{
  "n_layer": 19,
  "n_head": 2,
  "init": "normal",
  "init_std_o": 0.0551,
  "schedule": "wsd",
  "decay_fraction": 0.859,
  "seq_len": 1024
}
Each number is 500 + 25 x the weight over its row's rms, rounded and kept within 0 to 999. Layers, rows and columns count from 0. Numbers have three digits each. The size before them is the row's rms in percent of the matrix's.

# layer 6 MLP gate, 192x64, rms 0.291, rows 69-140, columns 0-63
097:460497475445516534525499501489509499546467500500480499480498524478510535513496523492529539518484539498480542540478511520518510534512494455482489491511492549418479502507515508507484505501490465
108:486523455469513519532510511510486515465487542559496439521507493528508502507475500498529517515487528484514511511532506484516491548487468501535512550508493504469537532539536454477484504491505490
084:484468515465473457521482476519479482486506478489547487500516487535501484508454473481422525505498481506523488468507516527520520527489514558446492521493506516530495513496518520500464491489541491
095:506518504489521481472478460444411500519502482529494491506529516456531506480490533487494480513502491488503525511498500525470513496534450525482501491499517455475494514497487487491508434489470515
101:534520565466508535488525498518466524554521499501520505485514469517552508494500498485526508480480505481492517479446493495528517507448499505510522484453504498501505483472485554476451489503494518
093:509467504454489489500525542486478526504465494466522487479520460531489475494512531503507467518499460507506497504450484510520511471447508537481491458455479514434483484512507479496515515538484514
098:474487484496527495490525487495469518475483496515487487475538479486522505461517491437528471565483485491474522506516518505512476521529475517489589508468492475505515504484464483479510484519487466
099:481477490505520502466473439517479487517486473500517492511586489542523498492480489492475503476505512494496545494523517481466472490484469551516484517505464547516497526494459493537488516487496517
101:522521498513462527502530517487488514502499499474505447478499515460529484507472489459503475509529489514498518497483520504462495503453463509491533502495478500512515503534554521470514570474503433
099:479520446502540468528475512492464509517514502490495488532473474491515518501441531533507516498547511501522520497473526473513515485485513456504488543521522500455525455491511511483474549478474487
101:496520466521511496500494505497533515539532474462479500530470462533554506535510492515534515474443522473475448497491489509564500476515511479511518509461501500498492510464498470487508488505476462
112:527494495502493501498487509529502486471527513556496487467494522469540468425468536496460508448509493504520537470520514511487469501503498518464502523523534504475476516542492522516540534498497498
101:476473515488494522516490492532534544482468492495447469513517443505488507490514544476475510505492454490502468547466501459480520513443507497499513491531460502488521510475508521474537503483489473
097:492513491498487470515468505492492522510465528540476483478521535533497490489526514559505481547485476439517506510554482503502472529518519506553481487484480513539508459541499476528506519509515499
104:487489492497497528525510544505490547459505500465499518471512474459485485501499469539448450476508467487508515515498509494498485464494502504508505500497495462502480492418527537474488501499548533
102:478559533502523503543515505444477512502490519499484520487475467501516506522474456493546522486508521462422514503534519494477490476487487488479494516484463483511525529481512493486511544506519484
109:480496498505464493490526499485503505496527501480510510464471492468473507475506519506487534467489484458458478512506520499471516485509474464554445518523563491489478527479471558508508533469497469
086:567511517513490508552514487473526483512515459509508511502499515460514560480474494546482529506533531506515472460499490534513536477516516520503517492467495522485508460517502498461479512476460478
092:466432477496455479497511461497528526482500484490507501502496493483497501468504441508546464554537523505494497516485473515447488451505503510477497519530507551508501506482486483512485502514515468
095:502508469519509507500520510556501554478540486504520518477498487502510447516499509495482480516521493479481515470501499530517506521495513490488556470489468510476500476450439504550526459474523530
098:504485498505507475484483482451546479509502514521475488460500515448504518427445511504504560504499511477526500480487473518508524481530470474507503541478490523502514474535513470502517485478463489
104:495503486507477462490500505498493481526462547490522509523509511539463530517470510555469522534460459469491473492529506480541461505492524505512523456481487514516513534514495480508523509518445466
103:529462456464543529496453473524499482458499538511522497478482488465518469485484500523509502468502484529495520532520465514493527511535522520513551503537527498485505510511489519509498503466483437
099:490534459488481503513475448510506508477478519481472507521503481512469462472461504498549531520507466468506474445540511520472521518511507462478523512473472465503497521450506522491471499489532506
109:524478518504529523517529544523480544503539538464521500467464530528477483502493502501478531566495511489458516505517511510468509484551488511491472470478519495516523492546531498461499501472490496
096:524538481505494503524484478475489462453513501507501499525469476523506469591507502526512491449493506480482480485547507533470454519510490511503536525480524508497530512542498505503480490465496509
104:484539484471493499490514470548538540509470501556454499490546488479516508512497504522519479528468493519511475465529488500520490484493525482458501545481475513463515449479504504470530509490510468
090:509538483531483502543457488492515537482502493484494535517470485509496522470518517531484460533439524497483512532535468505503551537491471478477505495468508474495521471507545522520523503486516467
095:467534511487513513503485510517497503428467511507474466468522523493524552514479476460455460526498506502456507499488514522532542474505469500507515493458527518472482495483537489541505504522516505
086:488472504506514502488484527526529508484469463507509504492516463488470529478535481477522444550473512456479518488484533494498519490516468510436469490490466512538501513495482546460522497517507529
108:486477534535490539509476483509505490508489500477534554542507497463546485496536496535494459487486498507468496513490535503430490496501492485498520504517553549540510460489506494500499495509526469
099:483475505491523499468524461494469496509503517555496491533462530527495483532489480529460471488531503481501526454487495499522527473500473462515494524516520558486507491533477479483507552475457496
097:449530496509525495497520519531488487475491462516490512503455508471514494452548500519469512476526524485471490533484480532499500457522475537506522522490482549509505510541453460505502538483478502
087:483500483499526510491500508512530583488449483471514504558459517501483520496510526519512487483527522510452465501505468499522495476485530511480497525443485488481503477484456502531462483504502493
102:477500464490497478509517439518511518479480522491514517538494489499497567499523542484533464507515517508534470484482510487481472541502513519522542498504506534503458493505467552521491482500518448
096:474541489491534484506514491525452509483536496501500494538493505460501525512492478503486479529506449510516498488515527482531431493509490493495490496494518458503474453442523488489507515545513553
098:464489511514504512518494493534469481468539521507530461487485507500496487518492520455520474531512489509505511517462449471479507474467475579499528477493474475551466528497492499510479526506520518
097:519491494462499494480519476471508529491490481447490482457508492551570467480514510548503539505485494505530488505536451496491504551519532533491492499478534507497486491498549479489501515512481510
102:463464522518492525522529510498489510507524495461510507496514530485527503543518522462484486532496524499499536469506536507477512476477464503433530513512460515527506534466481526509515467465455471
102:522507514476502484483494453501483520535494511502507468520505504535525450517439484446534528506525488491521499473517533531457522484518489488528534528489486477542522503507516520507515509499443465
087:464466494491525461516499486526498528487466546580491470499468512479427483516460482524507530491506526497488504454506521481527506458493516502507505501492505489489518509529473484478467523499497502
100:544498496489501497505536507479524517454540494494517508504486547502509511476521545488445512455557504504518515510496472498554524474496480500503546510495501548495479545519479488463474484496488484
107:489507505502498538493463490522478509516507524490521496472486505511497503556496528477494485549521462469494577457516506482458500457535475510508495486516461484462528504478459501518521526504472517
105:527481471485529497531500507548517459469496504496475507502484518475525494495514567494499513483521463510492527512502491479502506512460552480503477517483441490457467508527507496438515515501496542
106:557490490476557497479536501468501468474459515486498505510519483506486487511442490459481507490503498550512536535501538517498487512491512521488483469484508526524510505507470453547463521513471504
107:493484524483524496532476451514519498485472523483497537482454495478478492505525524522462522525496531470509481495543469503505493437504506503562484506543494480495541472485500476480505494460460492
110:502490560520505492499501490477532487447516503519496501511480496492552488512463502527524514528500523500532496483513472507481538468539484501516537504451572511508490533517506467492472526492452503
103:502497486512444496505506537494522517486488479514439534460524530499512523496463515513481498515486434529495493530484529500511487468509483516515531474452548490453490515534496486488528485521492470
103:518506463508449472523487492521512491479536512533498463494520483481557517477462451542511512507491531484509506498459518497567525477498517522480497531513545513514511497465540497476503484512492514
100:517475462488506445475527466505532484500492509475530540510458471504491491526501512501501512523496466490488528493498489500460446501528526465477478450480497539521539525461501527504506520451495511
104:503515525470514512504521480481472527571498479500445514529510539516533512466532518499512501489490493445498541484490497495512546560521495497492504487509491480525488517507477511503470549456513487
099:513480484553468492511474479490508516543528458452467512519518503498540481495506536495490478480474519516547488504491496524456502509493538531527460510505509483531495504528446507483457533470496494
097:470503503506492497501457504509507502485507520490505509533514555512520492477493566486497522503495545482512482499523476529507495520479496466498512470459528523432468531531488490517440523503473538
095:529493481485502499498505476508526482489496502503527441539534509498506496515455463475532559480506509464490472471524536513513500508488501524489493497468475523487503522488461447452497503499557535
116:499467503462523499456477480519514492491493555502468508493506537493500533445510514440504499477508463509517497518507499481492463530543521523496513453493466509521532529529537524500487499477522461
099:545538514481519496529558484520493507522463525515511464498491473518471490500458540510503476496508497493501465494525466530471528516531518519502487465531455530512509497462537463506464524476511518
096:495500461501485508473518465464499559500525550501547492473506501493537497514521475511555473483532506500495502511476495507494491489440486497474476480528518504490532509480468490462454552517508507
091:493492534485531527499512515471470528501480491480502502414486520521507495574525511506524511492477491500488520476472510483470471530542507507488506498509523506491546511510484507440498495460535488
098:509494449523480503481495460484522522501511513485547473485481528447479487488500504524460521500541495529471485529471500519493516527467517535500472466498513533479558544524479495513498542477479500
104:474505472523509519538484476498534520478501515502449509523493563465502500459503523466506492517539493489479434498471468497499491482485538508528496497538479513482487495506493484497436489532465514
096:530514531465514507526533500512501455563502525504494484560484488467534523507512512509478439503506513477474463500492453465525547483513476501498478452490534493500518495488502500515502511483506470
104:511501521454515485486459494482507467482505512475531525482512523523506477568551505540463454458525496513490483526521509525484491507526514518449478528472479522508527532505500494536503481530498494
100:465505508475512496488525480503493508499459533481541466486505521487499525533508534520488539530514450480515520522506533441464500522497514490525487498559491513489506506502463458460495503547505536
086:517502514487478500540449487488483525455490504530491480541492474491477555498499490475509506488526482470527562508540500468522504524507499499552495510464474524489520448502484529522514489488485460
102:515464546480497495532462521482539520458494533472514502462509509528493486520476539508522494522472537483504490523528478495513517480544455515496514526501482468517489506535519465455462501541497522
109:496482475524492518502516515476526524529500453463477483483471554479559481552493533494466527481442465508495483526523489462490500519472517479545495512509487484480490490493476505505487492512456513
113:445497506547509467544469508561508507472529508541475511499503502494478456491518527479481506486501511499515486497523492480469508552482473517498529545482504500511508532558500454483510481515483517
093:491530518514516500561519482493478499494512526535538490505462499445493494488495522466525480509491490485481526523538504502488524484499517477448470527551480503565493481474500521537504524494491542
089:487508511483559539502465441466493524515487500502482516513532484463533494503533491489551514525525507497491534496514499492498464498515493454487536535448482488469469531484515454514510504503499524
098:489474506526487473491502498474489529508523529450559517495508536498509492526510551499502496562488524488462533498523492494495450527500512473482510498504499511469506523537450506521515541481504450
093:491481466521479509503548536556503478499507487513487493503474518495444491493459481484433493505491502470500546507469523479489494512486537497439520501481496512518504513461529462503484543498487484
097:528517446528482487489501481506533521515501523493523514554472467504539512517525503501512524456499512551458508443495535469487504499538524513548506529514508541499506538518483512504492468493489483
# layer 6 MLP up, 192x64, rms 0.267, rows 69-139, columns 0-63
093:477532498444487508528520484463502481506509513493536506485518516499493469488549485499524520562498532482479533518516489467487543496507437497498501472493519519473517529483524485503502466519507437
113:492483528527493502519533523512499506565539489518511503498535507483504462432494524497477518476471524507499538503465540484504563496529502452500486467487505506483517499453491516497460521497516503
093:449467491514507556500498511478505511485485518489472479493498519486496498475518491534452537459518441471509452453469497474485511510480549489466508528483496525466471526501494510519494488498522530
084:506516462468528483451511489485505493519471505501521473508501517460444535452470508533508511528507490499552524541467513476530497499512515476542503496513529496468505521474514508454527510471524527
110:513489500533505487470444480486504454497505449484486511539522496464486465507548501490473473515515495467526508525512537513463478467471487480481526521517530529496484485502459550479510536482514486
095:467528484471515490460475520439501541481512514480457495528478482513487506500491460522494452475507504512506481499466505497559482497515473504518533547464494518470489487532515498487491468495545469
100:488503456520490519469522506515491439503517490521523542496523464496481460508475492466498507501461509526494484489517513548528439507469502469469516473515509506520486527509515501548464505520551511
108:501536501526546541483518497494542484495489475495490468504545508514495452484491535486538479463498498478503486541434488506519477475490490465505495494513557517485527500501513551520461516505507486
101:504504454467479512476496504468488483515474492434495492438449548476501472488486472518519500502511519502497500508481508534488523510508489458521463507528480477544494527509546524494493546481500491
083:500506461522504548497522479475489499491472471499517516459494532465474506501558503501487491491459473482476458523508493567472493521509463515519499510478491495510495479512513556513475476519559499
108:470502472501502526489511503513492478467516470490498518498522525468470476524543451537518479490511522497486450484522487539512503540475497472516487507441505473499554498501511489559490497486542532
115:550505519541491506465503469520506492458499511477529549513500504480502474472487502525479509457512487494510470466535532544488496487474534488492531480483552469502492536500481535491465494450477508
121:513515512510452448493500479464540450529480509507512505495482525477551505489499493486454486505479519469472512501492509474562494493525517475534497499465552512496468469506485490505485468539497472
094:540466475450495498523502518471537474529529537461538501480518516521502520523464547524524521500487482524520476488535488468508513452511502473481546480477492482466473538494487496508486516506529514
105:526440511535500479562492446500484464509510486509551513518507502488482472495528472511511507544484499492497485481459468504501514497519540549506530535501532512485495525519509536546500507517487507
093:510508529518507496517494496494469503499488493503504472522458534505516502533470477482484509498522505495508507512553455521517532484464458486488536475496503508531476570519467429517468484534506473
112:498524480496479507451467489451525460542493490517477502535502463485487526519489471534485509502563530495495505469509493526517548491491490494484533471473426537505530495498495501506526491505488498
090:473463507458534513513509466501525518504494486524488542512518516490537487519548529510528476549505481522461495490537494512496509512462494493437497532518520452489466470488488497492504459542497500
086:501474515487564470504504520469471488502486502531536485508455562493470507507491515484481535467500499514495540510514507523512502504539505474505463523493447521537526537524488495460503515487496544
098:460491498515492531526514503510475462481492520539491478544510459502502507515479503511533508527487527488495482465491527454541502464536528507500477551493443470513502481530511522466489529466535512
095:557523527447504466500436482512524495463484503489494502475506504503515456473534495469504510499523511535491506522522492467486500513483532505518503529480491518515497452508536530468540524546475489
096:492528474529511568510509504514525460491500455517492511488520501500542517503436468495490527532518519495510479471531490474460500497506470505502487511506486459522527517550515492484501462524528456
087:487527512496472457481496509506437509513484495449456488506501569508470540498458450512506507502483521482515511454497497501515473474504497487473489472460496482513513524497521474479526504495449508
090:511493492445523490462509501461524523513516490495454535466504503501477521522513500547492501501507535515528501488498505494487527457476461521511480504509430493524500532546450503501495460500459490
102:511466514533535480552503458484527517467500502474484509469475523506513497545550496523486500503516548479491495525525531501460480505496490503518441531491522509502534535512484471466512507493453483
105:493490482525473497478487466486511469482497472557496498473496484503537494479508475483510499528507537505517526489485539475498535531454499462502514468459485569478472511524554498481461491506475488
096:458501498557518509530515496474447439499539499496521497534474493500485505512471530465467506503502512536482476467547468507490506509494485544484487472528501509495503511510486520470474487489444530
101:511509537455490460507512485493496521501484501503555477502484541540512497520514493522447449529448519497463481506516488486537505474488464509469512521485546477534514514504455492488492467511493483
081:511504485502506543555491513450462448524463507511523501516558486492499499477516490479473495495476483482510519496523515461485494498481489483538512528510516554520451506519456497493530488523535474
095:491505491487501485538532505497509417507480487485510449493478463430474481516502489504482464519478504523468482516478529544510464515533496501499498524519523520469534487513528481507530507470492485
109:470522523510481530447490497499501498521488530508507512506501506485519498557497498461495510518549450476490476453510505537462497474463563496511500517502479499513488526480458478512550465495519488
093:490483534514525477496503460547519514514518484491539470496476464532506469485529540528491476451519499483501546486527477484485558515493499443528534496488489513491518499480487516522522449485502488
095:494519564514495540515488541534481503461498487513497499545488469511539477506545523494527449475519513514474478474488509510493479544475508515477459461482504489536484487476537461480480502488500508
095:472496526485462481458535493568473501513488515504551489562489502503506539471519484543530494515473479463502505519521483467489515494508485510532484513476501498517468483453496494504536503542497515
102:514490474536533511511458505529505557556533464522435499464509508499499457488542491524515514502470535524501503483454523510497504490493488496495482531516510503507467470479494477508505537474467508
089:511502526524452516526511527579501515471451485519496523498549497545530498535494490517466492470481507489511488489493507499512519481464531521532473451537479529520511495481524502474494479479514508
110:482459506543492479539479472472502527535461521518452527523522474486504515508475515532506496508512522482494470530497487497486521494477505482533465486475559492514496489506521532549487537468533461
105:490463485528489502509505510547499496500502530472442513477487468524531527500497518504533546511498506486546460532561493530519490484486521492529512482523506486557468507486532519459480477488510510
104:486523500481501474465502533496542477458451476483497518510482497490484457502488516481463493489509507431511536506499496510491490483547442546515513544460497528508490483509509486501529516465512525
091:516518491503488505479505521483516526454516492446489521479510512488485521495502494479506491499484518536520538474466481524483518541533483483531496523466526451500504478500552546510463461474503438
097:455484538496527523460524539503492477531506458498521517481523547456495481499517496567484519470464522503489495487484504546450508485497525481556483494477522491480504496504484492488472517504486481
102:489525466493512459532509499532501485529507496517494480483509467501512491521484524484507507495465501508470487503514506502451537503477533539468526438517458500538496544490530503527444510484552515
094:517501517467494468522505529442494485514466548509495526497564503493515484472504512511509471558467503489501515526474519526518521527508521456451514512480539494513502505538534477537503498492479516
100:501512521475511449476513487567517515474502529515443441504536508456501489485517507514531515554501501509533474481499473527472529523533468523514514494520518469501538496495512471495513500501500489
099:484517420503532548485522489502499504490534504505494497477507572524494469484527503502511568521503521500506511512488497505497517543530483498519534462472504482484518516502506522495497468540467476
103:477517498510478517466513504453501492480529518515498470524543535478479535539474451481538534511486497509529516499512515474478476515490524480523544514448484523518472486503525487472504493568506508
102:512510504539486565504499540477486488459503515487524498471493515528467534488478523502503526503498463533465503507489493496527440504489515553460488511512486527501547460509475524492505468535529501
099:506513511493495541479484512522526467517479491528520503478528491449485497525513467503459523477477481510528500516541534544546496497484512490507481555472544514494501502518455475533487443499477482
117:511505540476480455502514505486482481511521468506533526518522491496503463495502546539472520469511451469489527533509482505502503464507522475481471510564471464457497477465515472515472508511507531
095:528469497488492474526458509488471490475461520502499463504465513533470542509464516489526478511535500483531502484486489442462526465471510488530523503488456495520506533526520527467477470525473487
095:500465488495542466537506510495519510494521509494468521469496509508492516480514514452476467512468497482488500456516466526515533466532460477472516511494570501480470527524497515471525487481468548
110:485481519569486523493489503544513498517488514522493516529456476500506521518480514474516536487535517498509523474545529510444475509530543503504522511509484553516485493497490491477434472487494509
093:540479455492500494525463477470492528539528460499495429527500527490486549509510505467507467500477481517492507476550528531485494531467486480489510530543481499503501514499514505531530486481497472
105:536515527520522475471467518518510500538510525527569481530472504512494511527470528511500514499449514469458496519546488520515517482529488509467461500505522472530529452509488478523493485500503471
099:512471486489515516453506498519522510466485572544485455527489527527521501519509526519448470507521498493502485528501470499474461486534497545512479528478503519487507483516471515516551512500507468
111:501467466529484535526509521480518517522498537505509481541475517505546525527434492495523506473545521527510454446522493484469497509494523484467502536502492525495485525524491505507475531486485464
094:513530532484462509505500439470484504519529488494464520494529476508491489512496474480558513507510492494501484491526492484487521513490462529512530510514467472473501548470559495482483522495510570
102:460502436531525495551499471509511527496509515524507520466460499540504532506496539498498516515454501501525489539552531512484551541486471481504507501524504516515523472499512496479494464508530504
111:518540494459475505516502496462484540562496498514510490488512506542529494520498550463477486502502482555479499508479474480501494491462517523533461449514509532509469504516460516495465498512512470
109:480495516559516510513529488493474485486464507534463500489478512473551534505499490514477464521496561488479498504513443505504518521480455529515478506491516496549454534519483478498485519503492465
091:503476487533485490480486484445469496537496468456502508499505465514511526512480487462446509536555484510531511528524468484477497506510557512510508480504538496519509472534515497456497514524536495
112:469511515524499504499530469522515505499495507506498469533532506476488513496531458541527479518438515496461512505504494513462524438477498517522517534493534539480470460520472470525546511486490491
099:499502510506535548507489460527484505528498530466509491516523520457504476469547420475474477510496490460511476524494498547500492478514478529484509501496539504476504482500483519547546512506500491
098:472495510516482514500525480484505518501483499476521452475527522485504476506503526508494458462509530497461532461495572475516493493479492433519532508524506493492477517507488497520568500464472501
100:526505502485515499455530478473494551518519510487484500506498484475501523522513489493564543533490460547464467483490541500509471466523516465475483516517483478486505486497483532485513472507438486
109:509462503511520499490493536511497485508463502472491561485541503520516494516532508544523510488521517469490493482477513489468499522483530496473540434489521480455508502495468434526474526517479505
089:473488524512514463521477570501510511483515475493474489520461450489495484487485465523538490486476531506476490517448464501470503523486516466486508487529511508516500456492546481502548518499520464
092:501521540480493493494475491490500484499446536501479495485502493551451504482452481458520486500513467497474504496450473561528543476500506524481485478525456504495512492509482494514514500534503550
104:436502461518523491492506496532496482500525506517524472477534480461490511475528494503476529512519558521558500481499486479474450503505480497471515517499496539486506514490483469485444532533520486
094:464518495477501492543490509508499480459478465501445480498525571478510446467511453522480537532477470490515485532528480488499507520517542517508512481513480506468529477491499510498495520520469492
106:545536511486470503471514485497525553492522505507514454510505478531482533515491518491491481511451514497475581463545492472481499532494472492489491493525529488481514482494491497501526468475537521
# layer 6 MLP down (transposed), 192x64, rms 0.253, rows 69-139, columns 0-63
103:524489514491488480489488488487498493483502480494511494481499493531511474452484485522487467459503460529479486435515538476480482482479497522518524491451507411555505483477524489488508479479509498
090:494507485517490512472470486477503524471505551516495541485495458527469477512513511520530474522527491540522471446481447509551483473481491533511527493493484487495472481517483507494505478432495490
097:525527507472450500486513501506556511493492492487453490498521557496446496492443480482516500523513545472476514469500486506499507492516461528498506512500524554498532496504502485545458471484501498
097:479485510501507512526485557510530514474454518471486492526515499551478455525517481492485495495515495490482464490487526493508525534468527452503504526494487566508476484490533500520445463527492508
107:495481514501477507507459430493512491498500525492533527492505503476493456518529499532524456534529426524519497519475542497498518479503527506522534524481503504491491462538477521498509478486458487
105:434512494501520527504517493483456514457483510548462517488445526459485528487449491524502490471473504497495485522489476493506474497538487530496530483467473511479482495484483504534487544529515504
094:508473547496526482499516491496467518529489496489494422502467498514504554516512502493522507556542500471500517481480468443490520506479498541493498502509483479433519497498486512494495487513462503
115:479547462524508502447548485491510536471484477507489486478518505460501469535542550498511444517485492481494475509518517470483478516518514531486490529484479502493503529468551532507522495514492524
088:502520504511514490502482505501511485500460499500477487563507507461518523473481505447504516521470520510516483522513516519485516450505463574512496485480509525452523499477469453532485479468534512
095:506518475533532516520437513486441515514493479535479505503499503493535504518465572519531526476521476484531542493530519493521514494477491474482488541520488518476531472489509512505476533512485484
112:504474491454508511485490481510494482495560468473511488440521455532526503479507485490482533507510522506488497510484495514474538490481488504535492559467469523474510518472539518504529550510536515
106:476513499465550510541528525500501510541483499463496453488527493555480536510543515484494477544507486528478502516510498452485499531525490452519493528504516468506478488471524466497505492516464519
084:490520486456513553501519531520460492471507499480480486472501500479480472504508513531541500483526495517543510437492500499453499497479483494473510489509440469520493495501513518461500536442488528
096:477499504522456538476516523570470511518483482524472473498515485462484495526515528505457447482519491477467472490501494520527508539478523508508472479502515516513471473478518479498484499499453453
114:476498470509499515492516488510533507467462469519522506535479531501512456497494452459478491490528513489501510516501465523492490491501555467481533476544509479559523478490513515469468531494535537
099:535492498533506491503518512489490505486490481515537518523468484477467528509513548503497501489492454491522485508421490544526518513489512492526480454521463531534524486499483478513448493490506447
100:499528496531516448527473523471477518485494492505448540498499507523505475512526500559555536475494468478525558514502493498525512460504512486478507488477477461540505497475517491500522488503469476
102:514534484489547468503486499505494532479485479483562508543526503479457499506521501484503487488487506505514475489557512465521519491484494460515460500508533457511474550488470491497482507440474497
093:512505458476481492519495444468526468507537512492534498487494533467516479494514471544488473468506523485521535474485532519510477465513492477505456521516503541552522468499528529476498529508473509
109:505503494520488486529496482514509511498495493443474477515538506504497519501490485511503480482463539494502489545485539465489452501507505541490429507511550456505525487541508556476492475521482485
096:462490498517489502531570510499466491551515517495499518529480493560511540519473512511505471499481485478473500525497534496506490457498499537495488489496535491467524551475480521508504559504480487
095:535492449494441530543497510495528485525491486520484519476459473478492509487505481490515513506486484490527479506470540527518493528509465498539477523541475466520508517503507574506527496533520490
077:518492455459489512505493495535488513531487526504519420514497459461528518474491521465513504449482499482445502474536508470509490531487513492514507516470481495483449501514472520489490504533496500
098:502528499504467501504478464519514511492495510471506520530508478506487493460500457539491520549477430474468496437502527490513520511537537495502514537487472487511495504457518511527547481511522516
094:488529525490514521521496543536491460513523514490535476482565444534534490539499524498500488496537510494494480468435487526509504480485491505531518476482504514464483462525497468510478474500511500
108:511483466570536499480500458508522503516504529496509487450511482471485478514464493470471514541497540498518498504477522502526512521460476521506543480537494539517461466484508486503527459518504495
092:522510517470491502504485490485580556549490455512461482489546533526505469489482501470490500519476475444492476497484534499525477491526472449497491518518476511518484508496492519494492498499506480
083:523540493508537515472509516506540500486479546498454499491518483453501506465467456486538550478542484509553518478507541537496472507491501509504500506535504495481501486503539492480509533502517539
098:515505506476495479538482511496481514484549492503502523530467469522475538530479437493515482491467498550524486492533480516513483521482492516519465498499505505499474476455510499458565520526460495
095:481495515479513483438481449486503483473525509550478474503501519524532531480475497513475522474542504517506500509518439525528524474489540493489532488483504468466458522514501502534478512516477474
116:505465489520491535526503499526462445521468491486485495478527482549519532492552508496526496520448522503521505515497516505484519511568505483473451498500527516497492468471522486486489459512474521
095:471530490481491448498495520485479516459476512498478535501508494531503541487486484534580518518446502495508462534491458529479529483526515512464516501525475494496492489484529453510487504510514503
102:461515490464480468488487490501509492546524476503494509499493450505542443529480504537488498518530469513484491520515460472508508455526511518495525484536463501466533514541465499476500457496478492
103:484494515483467495490512540549467492470474512504507484502531515511522517489466491469523489489480523522488491505482482511482502518529539499463473514584472523523489490493492561492535528518521455
094:498488463482521522486492469479529494487499520482524547514463490475506462548454512482502498500539493463478530478451510476478529526501472526523524496447504485459491530517499514514527489544525483
094:500547469495537509503538520513513527515570499500479497512511518459494545526523490478519503546513456508503501482527506486496488494501445469475511494494528478508492499460522510505504490561485545
086:529520495484445521439541513483550486513529469503538531469524490540486509479512514464480509485516510517488516512473463476498519519486501525510475501506473530518543510490481507481487484509503566
107:508512513516494504523493496530496531470515524505551517475490512488478512475503445510489495450481485506497519479476540475477526530517493480445445511528450518465489446523482497517459492507488499
100:491502482505412528485535480504486516549545480501522534479494515526499477507494469485490530508502458522489501487507492487534573493478489474470491463489504477505487538474476496484517487521483505
093:502504516523506446492519501515496473517519486495478542532500493478527520487499486534473519516507524457522463520479473484544497518466526508478469484492424533485491520481460489479539514545488505
102:514469509532475523529443502529493534542489501532498530492509531453457482513522547495499476480490497523494499498534498478505484494507533469501492532502513480575523500519527530510499496502538465
106:471500464492532501456476506501445472527531511485500536487513479482549485506498451495478498511507497503471495492510474492536482441526525543515544509486476498535503505488538452511486487463499483
104:512485474502498502534495479509548530481482458521533506477494477505466510560525509515488532483492507514513544463474512524537476488433492498497463490483523496500500530504434502490489462480507494
100:478502479498497546457523500503555491514473531533555492500490465515484488541499477510494478487527512499481505438497506535496477509532538521491499513499554519552478495500506497550500484526512490
100:468502555502481463502542481492505487547484500476515583514498478499548505505467522514504478501547497496478478487484490474528526463497512513498454520494494493545466502489511529471500502524504523
080:502498484494505480534512460502505472511512515517542483525501459509518489509543529555453499513520457546482508510553496519479483503521504510533482536543506456494481501518468530505550522498499485
101:510485479510488497461498500488508502467518495522503517462483458444535529492494478499470525463502514495576471512498472516510534484547498530544520481487509539489491517488475448509485515471512483
103:479513461518489474493494489519529528486531499491480527486510553511486478492496538498516506494500462502473453506511526487556490470491485492461509448501475557479487543513495523490529541490548484
130:500514479482474486483505450467500493515567505504503486471544487499453509512514508498490468506543502525495497485517497528540556511484510458484493473540502527513464527462507547477522496474478514
097:512469514500525458487492488496510463520505468536503511513511478475553473507514487496447516498499520507497511520517476490444482486567524536510469508465509520530551525459488507501528512486519530
100:481546460516495495516523503426454481506520501507475514500528519475510489496483524503480541499497531525503488520514479511500479502546493489526527475511452478519503470469532440473498497547497513
110:475484506466535513512517492486466486558448539479447477527516458492494497498505513498498507496511490487469512450533529459467472506505473495503542475459493485538479489504528501458521499512509504
095:492498475498475515521515497539496476498496548472527547492513502525525472477511548496498497533521481521458480538484542474508540526515524462519494469471552476509492509519502467483472454506479513
110:506527511513506508509467518525453498512524508506460484436516546497498526483516500536492501488530513539480500507464464522509491487470485507473449507508499492521545461488569479528509489532511509
100:501517544539481475479495511495515484468488437520538521479501451497496440554524504502515482492515543474520517485490501548544540503470522480532522508512501517511504469478485496499487497479490491
123:509509494498483527512441511532451530504465461488518530488462507515469500540481479458492497499503523501483535502460478510453512492505502520530488518534532497470492499494517432481534486512471490
100:529492477502481531543447507509532480484494506495506440487469537501455519521476511477465497475474529499506481479496457556501501515446489500499495481531493524519513465522466534530499522503510499
102:442480500489521484518478480500524516455517518495490480522467477518470505495532479522477500473465518522567500520503527498491497496528517505557502483552500471473522483533479453465512508514526505
113:495465501514511498529528503487466536465493496483472526505480512485509486476520515510503472469528460553488499462476507489495485507459475555517505531462495486454452495520508560525518515519528516
112:502510490511436492459516532489492485487547506507510534503496486490540475540490484498534511501482477485535537532502455493511537521463480469507544469489478492464508527533487468523519511462497530
093:538539497475525483490541529508481534508526460560519497534528488492461509472504507497497495480479526495501482537531483512515513511498467479481488465491471495500529522466512484484549495477445542
118:480526472498487520504524488447513501490560503505548506512479510526509459512560481493453448467517454497508515488479500516520498483481530499486464475497494538467533531512508487513485487493486531
105:531532488560481545513498521493518462512492475540485552477481492530477502483488516453503492511513495534518530471472473470476485501457540513480515500481501466485504492507522530474488471483472458
117:518504526520515569525513514518467497515460506535483521523520484497502472487494530517514553468488448480478532475543539504483544477516453528523489500501501485502502492498494528466487488477504463
113:497454529508512505528516486528522500505539488497508491479500468478504514530481490496473535467576490512477550517491487497490469502481529492502522515480541451492555512502458523522530458508507501
100:500446530486507470461489507520470509521536470495469459508480506487476550509467485532513535530491481524515540485477449506504476510486510486534504535512448469488491484474518520470478509491513470
098:531507509460487508451498442469536497521478512454560512505514516487511523487516475498481498527523459458507493485484539509566488473498497479518473463505497500483473488478481541501516509484493488
102:509509504525480520459526508467496462522496508486549553517514484537535497477508471514486450507464455527484474486504511485483505497533522555496517475486486488452531530505512502548507507480518516
093:560484500526470521530507521466473477502482469508507499555481523544487491510479506479461461477467460504489497551501495522511516514506505508527456452510473512494488515544513521501532467479504500
104:530497490495504513510467505520482452533511462517484485566522468546479527516516498482516458470514531486483472499466502493536513471497468504523501542516535487526475524467535539517510525479516502
105:531501482530465512504498457505501502497502518506526503524519489488506521486536488511496487504513461502499474483485513521528513464480465543498573540452489550525502472484497551493520465472483458